config.yaml
head_dim: 64
norm: "layernorm"
norm_eps: 1e-06
init: "trunc"
init_std_qkv: 0.0385
init_std_down: 0.0222
optimizer: "ademamix"
lr_head: 0.00372
decay_fraction: 0.715
final_lr_fraction: 0.0
train_tokens: 279200000
Each number is 128 + 32 x the weight over its row's rms, rounded and kept within 0 to 255. Layers, rows and columns count from 0. The size above them is the row's rms in percent of the matrix's.

# layer 6 attention output (transposed), 256x256, rms 0.0473, rows 113-127, columns 128-255
size [113 103 104 102 107 115 110 111 101  99 103 104  93 110 104]
[[ 91 138  98 145 177 142 145 155  96  91 155 125 165 142  84 177 119 170 129 121 139 195 131 105 116 184 126 173 102  84 101 129  96 120 107 138  35 202 123 143 179 156  61 121 110 153 210 119 122 131  76 141 127 126  91 173  84 193 227 107 121 107 122  93 133 163 122 181 145 148 151 139 140 122 175  92  92 108 144  62 106 147 103 139 140 159  86 146 175 166  59 152 105  72 142 150 130 120 112 114 151 149 133 153 148 128 127 167 119 154 122 182 126 163 135 126 123 111 121 158 148  69  98 124 133 100 129 106]
 [155 148 150 100 139 178 114  54  87 155 114 120 141  76 148 179 156 100 154 128 167 197 116 122 139 122  99 148 120  96 140 129 114 154 121 129  85 143 109  95  81  82 144 112  89 152 138 205 137  87  93  86 195 152  99 147 104  90 106 115 114 172  95 176 109 157 102 188  93  66 107  37 127 159 109 223 137 150  82 117 125 149 155 131 148 143 118 161 164 117 133 112  82 140 100 134 138  90 125 145 197 229  22 138  99 137 150 139  94 144 109 132 132 180 105 112 169 132 124 147 137 171 163 132  92 156 141 166]
 [164 114 141  57 187  83  86 149  99 168 130 157 101  67 184  98 150 151 109 108 124 111 102 115 123  60 175 106 137  99 205 112  95 105 166 156  76 123 121 150 146 106 135 120 101 165 149 142 211 100 125 123 149 106 134  76  96 147  27  79  90 151  99 144  86  52 146 128 144 124  90 132  94 137  86 102 106 124 132 178  89 114 162 102 123 151 174 160  80 152 127 144 198 145 113  85 122 204 169 106 142 103  96  92  95 187  95  91 139  76 111 130 164 103 110 114 134 120 169 108 105 116 126 118 118 129 170 114]
 [119  60 115 187 178 146 150 163 104  97  92 159  98 183  84 154 167 120  99 107 159 141 110 116 141 131 159  97 147 107 135  64 178  86 104 171  58  99  42 149 139 139 162 124 163 170 156  99 120 172 108 131 210 147 142 127 138 168 214 135 114 166 178  89 135  97 152 117  82 123 149 117 119 121 157 115 145 168 141 143 100 104 133 130 164 169 159 122 154  95 123 136  98 115 109 133 141  63 118 127 220 147  95 104 123 123  91  88 144 172 141 141 150 128 103 106 168 133  88 159 121 100  87 119 156 140 182 119]
 [139 153 119 134  70  91 148 151 102 158 170  72 137 137 113 105 125 126 111 184  82 176 177 154  89 102 107 148 136 149 150 137 128 143 143 168  72 160 143  79 138  63 166 143 122  87  62 123  80 110  88 222  94 153 123 150 144 119 125 131  87  95 134  87  98 148 156 118 127 150 170 193 158 203 157 134  93 113 146 132 113  98 101 147 106 143  88  78 137 126 161 152  87 142 125 111 151 107 103 126 156 138 161 104 176 141 111 126 128  57 159 105 129 139 128 132 151 138  96 161 151 147 129 139 111 140 148  20]
 [108 160 101  95 106 123 104  76 104 176 149  63 125  98 186 124 152 101 100 164 129  46 103 138 133 124 142 180 168 144 166 211 105 129 118 142 148  79 169 101 123 147 124 113  84 146 151 152 167 119 148 143  86 121 135  74 158 167  47 123 171 138  98 140 103  60 160 143 137 138 117 164 174 160 108 114  88 146 178  89 124  66  91 140 115  93 172 105 128 152 131 133 136 176 142 140 101 190 102 150 102 126 101 142 127  96 132 111 165 113 128  77 157 176  93 147 140 126 162 151 184 150 108  79 126 118 100 163]
 [ 86 178 167 145  44 123 148  70  74 130 142 144 106  99  67 209  90  80 134 120 141 119 146 130 154 190 150 153 133 119  73 155 142 143 153 153 139 171 132 140 165 164 112 135 133 168 145 148  61 201 175 126 144 119 144 129 165 109 163 158 189 160 132 133 108  35 159 144 164 128 105 135 107 118  91 116 136 133  96 123 103 126 156  85 104 112 110 168  64 142 147 128 115 122 155 122 104 154 164  88 121  81  55 168  97 153  89 132 160 150 181 146 108 118 128 166 130  97 138 107 106 124  92  85 133  84 122 183]
 [143 149 129 157  99 102 137 102 150 117 201 176 123 106 125 127  81 133 132 112  77 167 176 156 119 151 148 142 119 148 207 196  92 108 118 134 160 218  93 129 130 170 140 144 161 152  96  80 132 144 103 180 112 156 164 122 122 172 132 151 161 158 136 139 121 101 192 124  97 173 112 161 142 130 178 149 120 125 104  86 104 130  83 122  83 119 106 112 130 145 115 156  89 149 165 154  90 123 186 157 113  94 159 194 158 119 107 174 128 161 119  92 133 155 121 143 161 117 104 120 158 121 101 120 122 121 121  89]
 [129 115 161 163 119  75 100 102 165  74  95 126 143 190 135 160 122 126 169 147 145  89 121 160  75 100 133 126 145  77 181 155 133 181 120 185 108 119  82  82 114 123 191 128 133 132 150 145  98 117 125 176 121 173 102 131 165 170 125 179 146 139  99 101 107 107  60 170 123 171  72 165  93 157 126  40 172 127 112 106 127 123 176 140  84 157 106 120 141  99 133 108  91  77 132 169 139 136 115  89 171  48 108 121 112 168 150 104 138  93 165 111 151 122 131 123 193 159 136 140  77 117 174 147 100 107  83 138]
 [115 105 173 118 114 129 184 139  61 109  92 130 162 145  71 121  88 131 108 109 185 152 113 106 107 146 107  93  60 147 125  90 182 132 174 138 134 179 116 114  88 152 133 139  94 116 136 133 129 114 141 113 167 141 151 156 182 156 202 151 126  85 165  79 127 202 135 115 136 108 164 112 116 141 100 103  98 125 144 133  56 165 117  82 109 153  71 107 124 153 197  91  99  51  80 192  93  56  73 189 171 135 136 177 173 133  73 142 158 107 139 131 100 119 147 128  87  97 108 190 102 210 150 114 180 166 176 130]
 [113 109  99 162 160 134 100 115 113 150 132 127 103  82 101 117 160 149 182 178 107 140 130 162  86 129 200 100  94 107 145 151 132  83 106 154  84 108 123 128 102 121 148 126 143 112 118 113 164 115 105  67 151  88 103 130 126 165 122 106 100 144 110 160 117 142 199 147 126 122 111 146 150 113 149 166 100 134  72 147 135 123 139 142 179 102 138  73 179 127 178 111  67 103  70 156  94 101 175 202 129  69 186 120 129 155 105 124 115 141 141  90 113 145 115 174  80  73 139 137 138 125 169 148 177 154 103  80]
 [164 164 132 112 161 230 140 105 194  83 166 127 126 137 131 105 137  54 142 118 143 107 145 135 139 134 147 172 110  70  86 116 124 157 118 106  97 112  76 119 188  83  99 127 126 149  96 214 127 149 134 120 120 148  69 128 205 153 184 148  93 129 154 143  73 113  91 136 102 117 148 135 149 121 135  33 148 210  79 113 133 133 112  81 149 165 123 137 125 145 168  85 119 109 137 146 174 175 162 134 152  64 150 141 134 132 148 162 149 101 145 147  72 107  76 124 151 145 121 115 110 150 170 126 129 129 162 136]
 [ 86 138 123 142 148 113 177 101 169  95 193 125 129 132 110 164 138  70 132 171 132 139 135 145 128 138 127 172 130  75 126 139 122 150  96 107 114 149 164  96 115 133 125 105 124 139 140 131  96 146 127 172 131 154  92 123 122  96 131 125 100 105 170 163 134  95 188 142 150 136 117  84 145 135 130 156 146 165 126  86 173 105  78 155 144 171 126 179 168 138  67 106  81 156 127 136 130  19 163 115 116 131 128 123 139  67  33 141 121 173 187 115  70 116 124 176 182 117 106 153 156 149 129  88 124 125 157  58]
 [ 84 146 154 119  90 146 149 106 141 140 136  68 161 167 107 180 195 108 118 101 164 144  95 134 136  74 119 136 121 160 110 186  97 121  68  90 185 160 132  96 124 107 125  95 202 131 131 137 102 114 135  84 111 116 163 113 149  92 145 172 125 123 162 139 149 200 140 106 120  89 126 126  77 125 142 208 150  70 114 176 124  63 205 186 139 108 140 100  61 137 162 114  83 115 115 149 127 138 209 114  99 192 132  88  98  58  96 135 148 183 131 117 108 143 138 110 136 149 130 173 147  85 183 140 180 156 119 133]
 [132 132 126 142 131 149  87 133 175  98 174 130 167 133 176 128 163 174 168 108 151 122 158 137 123 101 147 118 132 162 140 141 103 127 153 128 120  54 133 107 141 146 141 210 124 125  65 122 198 121 102 127  46 144 134 136 198 120 126 190 182 142 107 133 120 116  65  94  66 167 133 157 153  76 133  71 163 158 172  99 154 108  75 107  83  82 113 138 104 129 156 168 115 114 117 129 166 123  82  95 177 158 148 137 148 125 202 159  75 102  83 101 105 151 114 109 114  92  71 128 120 176 145  70  63  84 129 139]]
# layer 6 attention value, 256x256, rms 0.0449, rows 114-127, columns 128-255
size [107 100 105 107 110 106 104 100 101 106 103  99 104 105]
[[100 136 159 120 148  88 107 126 159 110 148 102  98 161 128  90 161 189 111 120 108  97 151  90 128 139 110 149 107 173  89  69 124  59  75 194 183  36 116 141 146 136 118 146 147 148 164  99  77 153 142 140 100  59 175 109  84 134 139 156 123 211 143 103 123 170 137 133 154  99 156 203 152 135  92 109 105 144 148  91 124 140 189 188 127 137 147 141 136 192 122 130 123 179  77 146 119 109  88 147 146 128 131  87 113 132 128 105 140 110 124 136 132 147 152 152 134 139 103  99 154 148 171 116 148 133 108 141]
 [125  85 158 112 124 156  62 126 170  49  80 143 131  70 140 116 155  72 150 157 182  89  84 123 132 215 118 115 118 133 125  61 198 157  88 158 192 134  98 142 133 122 115  69  69 127 131 109  97 135  69 143 151 126 108  77 150  97 192 171 132  99  78 108 145  93  99 187 176 127 164 135 178 152 156 122 150 189 154  88 146 103 137 116 101 112  79 134 154 116  99  89 145 123 150 154 144  49 105 128 143 100 136 131 192 108 140 129 144 120 156 150  91 149 127 124  93  95  96 131 159 135 180  79  82 128 101 112]
 [110 100 100 131  92 157 106 226 145 101 136 130 139 131 116 178 145 149 196 104 123 104 148 116 113 136 132 165 117 142 134 133 131 151 131 115 140 135 176 122 146  93  96 172 119 158  98 105 139 130 133 176 113  99 151  81  18 133 117 113 125 171 141 159 148 147 174 104 123  89 137 120 104 108 128 110 139  65 137 132 110 136 103  49 127 120 133 163 153 118 162  77 115 105  90 162 172 163 122  99  96 149 105 156 158 140 147 126 117 129 154 118 129 126 154 143 119 117 159 143  90 189 115 209  90 163  91 117]
 [ 98  82 120 111  77 148 145 148 171 107  55 125 117  94  45  83 128 160 129 164 120 161 190 137 147 133 133  96 109 127 190 179 144 168 124 126 128 120  87 131 104 132 137 108 179  25 118  96 188  97 100 100 105 138  93 107 145  91  90 193 114 122 133 167 123 108 164 129 127 121 101 124 138 105 133 133 192 182 107 181 144 197 109 115 144 105 152 111 120  42 167 148 104  89  71 169 107 177 167 166 125 140 144 151  86 103 146 107  96 135 129 128 166 155 132 127  99  95 154  71 126 111 160 149  93 111 140  79]
 [136 105 114 122 159 109 124 147 131 128 132 154 164 143 129 119 138 113 148  84 128 159 125 146 125 160 137 100 110 134 115  66 162 121 129  96 103 158 112 149 122 164 142 102 137 101 141 155 129 118  77  68 121 142  85 167 165 146 159 167  71 142 143 147 119 118  77 140 124  93 162  87 121 102 137 129 134 175 147 125 158 101 156 159  81 172 122 129 139 205 116  94 138 162 121 168 127 137 180 136 144  85  98 133  96 143 139 133 136 136 173 156 154  87  98 191 105 138  82 115 133 129 180  94 142 112 149 144]
 [110 189  78  63 159 147 117 132 155 151 175  79 191 123 179 122 163 134 121 136  75 138 124 173 130 132 115 149 117 163 158 176 163 107  98  74 113 142 135  39 164 120 107  67 114 153  62 119 183 137 184 139 101 149 151 119 136 124 163 122  83 139 147 112  91 122 115  90 135 189 113 143  91 157 108 142 195 145 159 130 164 104 145 126 113 155 131 104 137 144 111 128 130 114 110 147 109 135 126 106 112 126 151 106 105 127  61 177  99 164  53 124 139 155 138 109 117 101 153  90 134 159 125 152 155 133 138 165]
 [121 131  81 142 128 143  88  81  77 102 119  96 183 111  93 133 122  99 112 118 104 138 144 149 104 160  84 193 145 128 144 119  99  74 151 135 118  97  78  56 160  90 159  82 167 196 131 157 149 102 188  96 131  95 116  96 106 114 136 175 142  89 131 142  64  95 138 133 136 154  93 144 118 127 139 140 165  85 171 188 125  83 155 103 143 127 161 140  75 140 168 124  95 130 110  99 137 183 174 142 128 154 148 153 151 112 144 158 153 172 147 127 149 115 122 150 106 100 118 136 169  51 123 116 144  88 162 151]
 [127 120 175 159 115  85 107 111 134 116  77 164  79 103 115  59 207 153 131 123 111  99 134 155  98 141 127 107 162 116 167 139 160 139 145  98 156 163 132  81 115  90 145 108  89  84 108 132 157  92 167  91 113  67 109 172 155 136 159 117 162 150 129 125  94 116 122 109 140 115 136 138 164 157 135 124  77  85  87 111 127 140  74 117 135 134 117 155  89 149  84 134  76 155 126  60 104 100 143 170 152 131 144 130 192 110 131 151 152  87  61 114 140 132 127 112 121 150 118 110 141 156 159  89 155 199 155 162]
 [131 145 144 154 150 202  81 172 140 102  88 103  82 130 155 135 205 203 124 137 182 120 130 107 173  92 121 108 157 149  73 158 128 117  88 157  85 138 116 129 119 141 139 134 151 139 104  84 145 119 170 173 117 143 181  65  84 125 132 129 125 159 141 143 137 130 137 116 145 162  79 150 157 132 136 127  88 105  87 153 140 111  74 167 111 130 156  77 177 131 118 144 125  52 140 111 148 135 126 102 121 141 115  92 179 121 168  97 164 131  81  94 133 111 131  99 120 101 155 119 105  80 148 235 122 108 110 128]
 [134 132 113 117 130  96  92 126 109 123  63 150 180 128  75 163 100 111  75  33 129  91 127 148 130 175 124 162 123 116 169 105 103 157 134 148 131  85 111 114 184 121  78  87 155 118 130  72 151 117 151  94 133 156 110  59  89 138 130 128 162  92 168  99 104 120 119 156 142 111  87  91 185 143 118 106  93 109 152 133 125  86 126 154 111 133 179 179 134 109 169 116 172 110 125 128 165 149  68 138 134 161 137 155 105  99 149 138 183 130 149 192 158 147 170 158 145  55  97 147 156 136 192 156 150  89 106 140]
 [ 39  92 152 121 109 119 101 108 175 170 136 122 146 127 163 148  95  56 118 130 112 147 143 117 123 174 111 111 105 209 208 169  90 102 106 127  92  81 170 123 103  93 135 163 142 181 112 130 128 153 168 170 156  83 115  65 133 147 112 179 161 156 146  96 166 128 145 123  92 120 151  95  98 131 129 104 134 144 138 106 149 149 145 121 105 125 124 159  84 132 118 145  87 153  93 131 129 137  86 141 181 130 149 157 150  90 126  78 126 109 111  97 136 161 147 111 125 189 135 166 133 133  73 124 170 111  82 148]
 [130 165  91 143  84  91 127  86 141 109  91 123 177 178 115 101  79  93 120 130 110 136 169 121 166 147  89 188 106 178  94 101 138  77  92  79 111 127 107  88 118 139 130 186 154 146 151 116 128 103 140  92 149  93 111  65 139 136 120 141 134 154 147 127 134 113 157 131 106  93 112 121 159 116  91 121  97  72  96 124  95 121 125 115 111  65 136 101 136  72 185 127 162 128  84 160 131 176 183 127 173 131 142 132 119 150 127 136  38 129 148  91 136 124 124  81 141 140  62  72 178 146  76 144 110  81  89 153]
 [145 124 117 101 164 123 143  97 100 116 155 110 134 179 129 156  94 164  72  89  81 178 108 170 144 104 172 127 115 110 108 104 145 118 103 121 179 179 150 150  96 165  73 105 123  90 123 182 175 111  65 102 122  75 135  98 127 138 101 171 123 166 153 165  62 152 106  84 103 158 119 125 132 163 182 134 105  91  56 124 191 204 116 119 112 156  82  81 161 124 137 118 152 137 115 112  92 141 107 151 125 136 135 154 101 114  97 170 114  95  95  68 156 124 117 136 147  95 120 171 169 122 119 108 200 151 163 145]
 [133 186 106 156  83 169 116 126  65 118 116 128 122 140 104 127 132 116  75 120  96 100 161  37 141 149  66 102 160 121 116 150 122 130 150 135 157 153 161 184 119 122 124 111 116 105 120 177  73 120  82 125 109 129  74 150 125 110  90 135 108  83 106 123 118 120 115 151 155 117 100 128 116 116 144 124 176 105 123 157 202 182 133 143 140 128 131 142 116 110 133 153 116 139  95 148 100 156  67 215 131 112 139 189 112 113 127  76 119 152 155 122 180 113 124 136 153 165 178 104 151 127 182 130 120  93 129 139]]
# layer 6 attention query, 256x256, rms 0.0588, rows 128-140, columns 128-255
size [ 91 107 108 106 117 109  97 105 104  95 108  98  96]
[[139 129 148 121 108 155 102  56  94 121 106 129 126 139 149 137  90 124 164 146 113 150 147 183 129 150 107 111 112  90 202  50 149 166 132 142 119 117 111 113 106 162 180 111 104 146 111 125 156 128 176 118 171 107  91 157 119 139 126  69 132 147 122 155  93 146 135 125 139  90 124 125 132 133 200 181 183 110  85 208 132 147  93 148 152 134 145 126 102 108 153  99 127  98 135  92  94 120 148 132 135 179 144 188 147 116 133 133 156 113 114  99 145 134 119  99 159 103  89 177 139 112 122 142  90 140 143 146]
 [139 165  99 112  54 147 129 137 133 152  43 133 142 119 153 150 169  89  75 163 117  95 134 113 183 134 149 162 160 113 160 158 128 161 142  91 139 180 119  97 141 122 110  95 176 106  87  53 144 181 108 182  99 129 177 154 110 110 106 126 115  87  96 168  94 122 137 134 135 193 158 118 107 121 105 101 106 126  98 120 161 137  95 163  77 140 123 133 121 132 163 183 179 158 131 175  62 161 133 117 123  76  79 164 121  86 127 102 178 136 126  94  87 173 141  92 160 148 183 139  88 140 182 122 108 140 165 157]
 [124 131  86 112 123 166 163 106 101  77 159 140 148 134 168 184 127 152 124 127 195 149 129  70 210 139 101 140 151 153 107  98 101 156 157 162 131  90  96 171 152 174 121 142 121 202  75 171 129 144 192 168 111 140  92 141 151 123 141 117 105 139  99 145 114 154 147 106 113 120 116 145  70 129 124  62 142 119 118 127 191  94 147 125  67 148 179 131 142 114 127 130  59 136  86 120 156  75 165 135 122 181  89  87 194 192 122  93 153 169 180 159  75 134 128  89 134 120 143 174 118  96 169 158 117  67 112  78]
 [138  70 167 120 156 105 140 122 138 153 131 105 144 111 170 145 131 128 190 134 145  74 132  94  82 123  89  99 115 160 110 172 106 164  99 141  93 193  94 188  73  85 118 126 151 135 130 121 111 136 174  62 128 121  91 173 166 103  92 107  94 137  86 140 168 102 168 138 148  96 118 113 140 140 133 119  93  78 136 131 167 149 172 127 110 119  78 116 140 154 131 193 110  82 146 156 121  91 188 150 134 142 133 113 141 128 100 120 117 160  83 117 136 151 102 110 112 147 121 111 133 164 132 119 145 120 144 125]
 [ 92 160  83 113 134 154 158  91 120 130  68 148 149 112 113 120 152 145 114 146 119  75 123  83 134 171  99 137 170  94 152 162  83 122 129 164 157 111 172 106 173 112 141 137  97 160  77 106 138 165 101 151 189  80 183 137  82 109 193 154 107 116 110 146 169 145  72 105 139  29 134 111 148 140 154 111 144 135 149 149 118  82  98 121  89 155 116 162  97 107 106 126 128 180 141 152 159 128 207 124 107 148  80 114  96 105 142 144 174 158 215 103 110 155 142 132 128  95 140 148 150 114 137 132 146 130 106 142]
 [176 181 113 119 153 124 160 101  74 112 167 117 184  48 164 181  85 155 147 106 123 157 119  97 195 132 135 126 138 140 124  83 103  60 128 131 111 140 116 134 141 121  99  73  99 127 125  49 107 130 147 142 129 183 136 129 118 117 134 133  84 138  89 162  73 114 138 131 136 101 130 141 140 114 152 114 104  58 130 144 158 143  87 114  76  68 113 153 126 138 165 110 153 129 134 168 146 106 107 162 127 145  58  91 155 185 165  61 112 143 108 109 135 156 163 164 171 107 114 188 188 191 118 103  85 102 126 148]
 [ 94 101 162 138 153 151 133 109  97 105 131 138 126 178  77 141 144 152 143  94  83 140  97 125 118 137 139 107 173 100 109 152  90  91 123 107  99 193 162 138 124 134 130  90 112 146 220 153 115 167 125 121  87 201 160 132 125 150 163 143  52 134 214 126 157 112 100 150 177  88 137 136 102 116 144 119 168 181 141 143 117 134 147 134  86 132 122 203  41 104 168 107 145  99  77 184  93 131  97 113 109 111 118  97  98 105 100 178 123 150 186 153  60 162 135 132 132 164 145 146 111 114 124 167 125 120 171 149]
 [ 76 107 133 130 184 111  82  85 122 101 139 114 151 138 127  88 151 139 169 138 103 107 108 140 134 146 151 114 158 171 200 114 136 154 154  72 145 172  57 108  43 134  85 140 154  84 104  83 126  93  89 126  89 111 196 156 131 127 107 199 145 114 124 146  66 101 128 149 114 109 119  99  89 188  86 154 168 174 116 160 173 120  96 128 232  95 120 139  83 137 120 115 133 147 118 157 128 160 169  75 109  93 172 182 144  81 106 155 101  87  91 136 134 106 122 100 125 188  94 108 122 160 128 162 135 135 175 129]
 [160 120 118 118 124 111 129  76 133 125 102 194 154 113 111 201 127 187 213 134 129 153 146 180 108  97 145 125 141 110 122 138 137 184  89 127 123 159 149  98 121 151 119 119 152 135 139 118 160 163 140 163 128  89 117 146 114  64 179 100 135 102 146 113  89 126 114 134 124 172  64 107  87 124 116  96 160 148 136 135 132  53 134 110 125 108 152  93 181 132 136 151 105 147  94 190 135  87 107 134 139 105 109  91 170  86  95  85 149 150 149  73 137 122 123 175 158 143 148 148 131 125 157 155 118 138 166 102]
 [110 141  97 153 158 129  87 154 110 122 141 180 110 173 122  12  55 121  79 144 134 134 144  95 146 111  99 166  94 121 167 153 124 148 185  73 131 110 158 161 168 155 112 144 156  96  86 132 160 153 108 114 139 163 163 120  51 139  50 102 110 124 139  73  89 156 172 117 102  88  87 150 154  96  97  55 122 145 120 117 153 140 148 114 100 153 198 172 144 150 124 116 175 143 146 125 165 126 128 142 113 172 153  81  74 155 155 127 104 136 121 159 111  77 144 168 128 110 126 149 155 106 141 139 105 138 119 112]
 [171 152  93  81 152 154 153  91  91 111 104 139  89 110 156  99 103 114  56  99 148 126 107 138 110 138  66 103 124  82 207 106  73 136 170 204 173 123 134 142  69 125 147 154 152 133 117 149  94 218 101 109 150  87 134 129 112 129 141 135 116 156 162 130 115 171  84 173 151 212 120 161 132  90 127 117 140 121 110 118 145  90 107 174  98 146  72 124 100 122 122 144 144 141 179 175 140  96 180 105 126 120 109 175 152 140 114  90 155 154 175 159 113 163 183 143 194 100 115 195 177  69 162 142 172 133 162 151]
 [157  72 112 164  97  95  61 157 113 105 181 129 134 122 137  96 133 167 124 181 163 164 152 126 120 118 119 132 184  85 137 130 165 142 124 135 164  96  96 143 180 124 112 142 131 112 108 112 122 178  94 138  74  76 147 129  77 116 117 141 120 146  75 137 127 158 148 175  88 129 120  91  64 107  99 116 130 172 129 115 156 136 167 139 178  92 158 115 118  98 144 118 155 166 173 149 111 182 106 162  87  63 159 105 142 111 143 128 105 208 181 119 144 139 104 126  99 173 136 164 215 125 130 119 130 146 176 127]
 [105 134 194  78 174 154 110 119 158 108 117 203 156 163  98 105  91 110 126 136  97  85  95  64 142 146 186 112 138  99 135  96 114  92 155 138  62  61 151  47 163 112 111 141 176  86 135 155 145 139 130 132 119 142 163 191 174 100 167 101 138  88 104 182 131 111  93 144  92 112 156 110 127 158 135 116 117 147 169 112 123 124 202 125 163 123  92 144 153 124 180 118 156 101 139 122 117 114 108  70  75 143 144 152 111  80 118 140 109 169 105 167 157 142  98 200 141 137 121 153 123 210 109 165 141 117  94  97]]
# layer 6 attention key, 256x256, rms 0.0555, rows 128-139, columns 128-255
size [ 90 113 109 103 108 106  98  96 101  99  97  96]
[[154 127 138 111 107 180 124 113 167  85 142 145  50 112  82  67 199  70 110 159 121 133 171 115 103 137  78 104 148 128 156 136 129 110 121 136 147 116 179 124 161 119 105 127 128 121  62 222  99 111  89 138 172 119 148 149 103 150 141 126  72 128 112  80 194 154 171 120 124 108 101 100 143 166 114 148 188  71 111 150 191  96  87 165  84 147 115 127 162 148 163 111  46 153  69 128  94  74 141  93  92 141 168  97 146  77 133 122 115 143 131 118  94  73 168  97 109 145 119 100 145 103 136 137 117 139 179 154]
 [ 81 210 157 106 100 107 159 161 127 140 182 140 128  79 181 144 131 116 119 159 191 158 119  99 138 118 120 163 150  88 155 138 117 164 170 180 159  91 141 124 115 114 115 168 134 133 147 121 135 116 153 143 184 129 150 111 164  78  83 140 153  90 107 142 137 190  73 110  83 106 150 178 138 113 132 111  87 147 153 112 114  89 126 153 105 102 175 167 123  85  96 132 125 152  87 131 123 103 111 134 102 161 125 129 167 161  82 143 131 136 162 119 126 140 158 120 128  97 169 101 158 145 150 127 188 174  70 128]
 [199 126 118 117 116 154 133 120  97  85 134 165 144  87  83 129 110 161 142  88 130 170 106 128 141 133  72 189  97 151 154 141 143  77 161 164 106  69 155 169 168 114  98 157 129 140  98  78 130 142 121 169 117  91  93 166 131 115 167  90 147 124 143 154 167 107 113 125 133 124  51  89 148 127 133  48 173 117 115  88 153 152 108 132 134 163 155  93 162  78 118 171 139 185 122 118 144 103 163 131 147 114  77  79 100 158 118 116 133  86 131 141  77 151 133 188 135 141 144 167 116 141 162 139 107 131 120 135]
 [119 130 130 128 115 148 146 134 130 159 128 145 122 115 114 128 139 134 173 128  82 107 163 192 165 136 146 118 130 105 148 115 204 138 131 111  79  89 112 149 158  90 137 157 179 135 109 104 172 128 171  83 108 121 152  72  91  97 129 121 210  99 131 161 139 125  62 127  77 134  90 107  86 124 140 139 101 101 163 131 143 107 106 117 158  59 112 141 144 130 150 167 154 100 176 178 100  61 101 128  78 140 179 112 136 218  94 163 128 113  74  88 106 152 112  88 165 125 120 149 163 105  58  88 129 137  85 128]
 [172 153 154  92 152 129 131 151 130 141 134 109 146 161 148 101  92 184 141 148 167 165  93 183 147 177 102  85 144 106 118 141  89 133 188 166 159 134 138  94 141  90 101 134 123 106 104 119 190 116 104 124 102 114 113 130 109  86 181 187 138 137 110  87 104 172  95  88 143 102  63 149 179  81 142  55 129 184  65 150 128 172 142 127 104 124 132 155 129 119 109 103  91 145 140 142 188 120 134 107 108 138  97  63 119  51 137 183 162 130 135 123 100 126 169 118 150 100  85 104 120  94 146  96 144 135 154 156]
 [128 155  55 135 151 127 129 110 120  98 138 173 120 123 128 162 103 133 186  73 152 178 149 131 105 116  74 178  88  63 187 145 130  76 240 163  96 151  81 139 136 102  83 146 146 168  96 166 150 126 119  78 161 125 119  84 143 104 169 113 111 159 114 119 104 122 125 150 135 100  98 140 150 131  87  95 107 110 118 119 138 163 107  77 136 109 121 131 113 173 133 115 190 135 152  77 126 122 146 107 105 124 136 130  95 176 106 113 119 168 168 145 100 107 129 190  87 100 168  82 162  89 161 160 146 152 110 110]
 [131  85 135 112  92 129  95 138 102 145  77 147 107 133 139 109  79 160 114 106 115 107 126 175 136  92  52 131  94 118 175 139 191 110 199 121 107 129 153 143 104 151 164 118 154 186  90 145  61 172 122  77 114  76  96 145 155 178  66  93 135 117 166 139 189 101 132  76 147 129 169 179  64 108 164  80 186 109 132 145  90 113 123  99 116 171 107 181 138 121 132 185 135  56 114 152 136 121 107 131 135 144 110 121 145 116 128 149 174  88 156 134 153 145 121 122 138 145  79 151 169  99  99 142 111 130 111 140]
 [155  91 117  93  91 154  80 130 135 110 120 100 148 125  95 149 142 125 104 194 163  61 171 127 133 139 131 113 161 117 149 107 147 142  39 141 141 126 132  83  99 105 151 128 119  97 129 186  89 129 158 106 123 144 104 106 171 128 118 166 137 100 190 156  94 112 157  98 102 108 148 148 126 132 101 188 143 131 135  38 111  96 120 106 142  83 144 154 109  83 139 112  73 135  74 163 106  94 118 102 172 157 133 181 179  97 165 163 153 124 137 125 146 131  99  65 209  90 139 171 116 116 143 125 128 139 100 126]
 [210 164 149 129 138 116 125 110 117 110  75 201  82 122 133 160 151 162 144 141 157  96 113 158 173 149 164 139 155 135 114 108 154 106 143 181 115 138  82 165 101 125 199 146 163 107 121 122 142 159 108 158 122  84 109 150 151  97 182 119 141 101 115 141  98 184 113 105 123 118  94 152  94  49 135 101 109 122 137  81 145 136 104 126 127  78 137  98 111 150 113 101 150 189  48 142  27 106 191 116 183 129  98 190 120 129 144 113 156  99 122 137 116 123 144  96 114 124 143 181 138 146 107 161 141 139 115  81]
 [139 152 106 159 124 111  83 152 137 137 156 183 159 194  81 103  54 164 127 110 115  64 127 135  87  93 188 135 151 119 144 120  91 126 140  97 114  99 174 151 135 127 134 100 163 104  94  82 157 104 151 153 111 102  62 124 133 117 133  89 156 135  87 137 160 130 101 117  90 137 111 133 103 174 118  74 100 120 116  55 134 160 109 110  77 144 171 106  90 168  92 118 173 115 115  78 143 129  83 128 133 118  62 188 126  95 128 148  85 120 153 149 146 153 150 108  82  91 123 138  93 138 170 153 151 144 123 152]
 [202 131 157  76 151  86 160 152 151  79 159 157  74 145 105  78 136 183 128 161 134 170 125  73 138 158 117 149 143 140 133  98  89 134 160 166 137 116 124 105 138 156  88 170 139 144 117 188 140 118 127 133 107 101  87 173 154 163 134 101 118 132 117 111 106 147 221  98 118 147 125 106 119 187 139   0 134 122 106 148 143 140  63 158 126 158 125  88 132 141 101 122 146  98 156 166 155 114 112 129 122 104 148  42 162 134 111 158 135 151 165 147 101 152  87 138  97 166 157 114 139 158 157 137 188 115 159 182]
 [144 136 146 119 118 102  76  81 118 132 111 168 133 143 115 140 186 180 109 160 131 113 139 165  95  93 223 116 209 118  83  57 161 142 162 101 164 146  82 154 111 103 127 134 156 143 147 156 152 139 127 128 107 133 146 160 171 137 105 117  98  95 164 183 112 137 127 133  68 111 163 128  92  96  80 154 104 143 126  77 134 160  91 140 144  68 168 123 104 128  94  90 140 104 107  96 121 139 154 103 132 158  72 106 151 127 158 156 103 110 130 178 162 147  98 107 101 156 143 153 125 140 165 142 169 106 120  69]]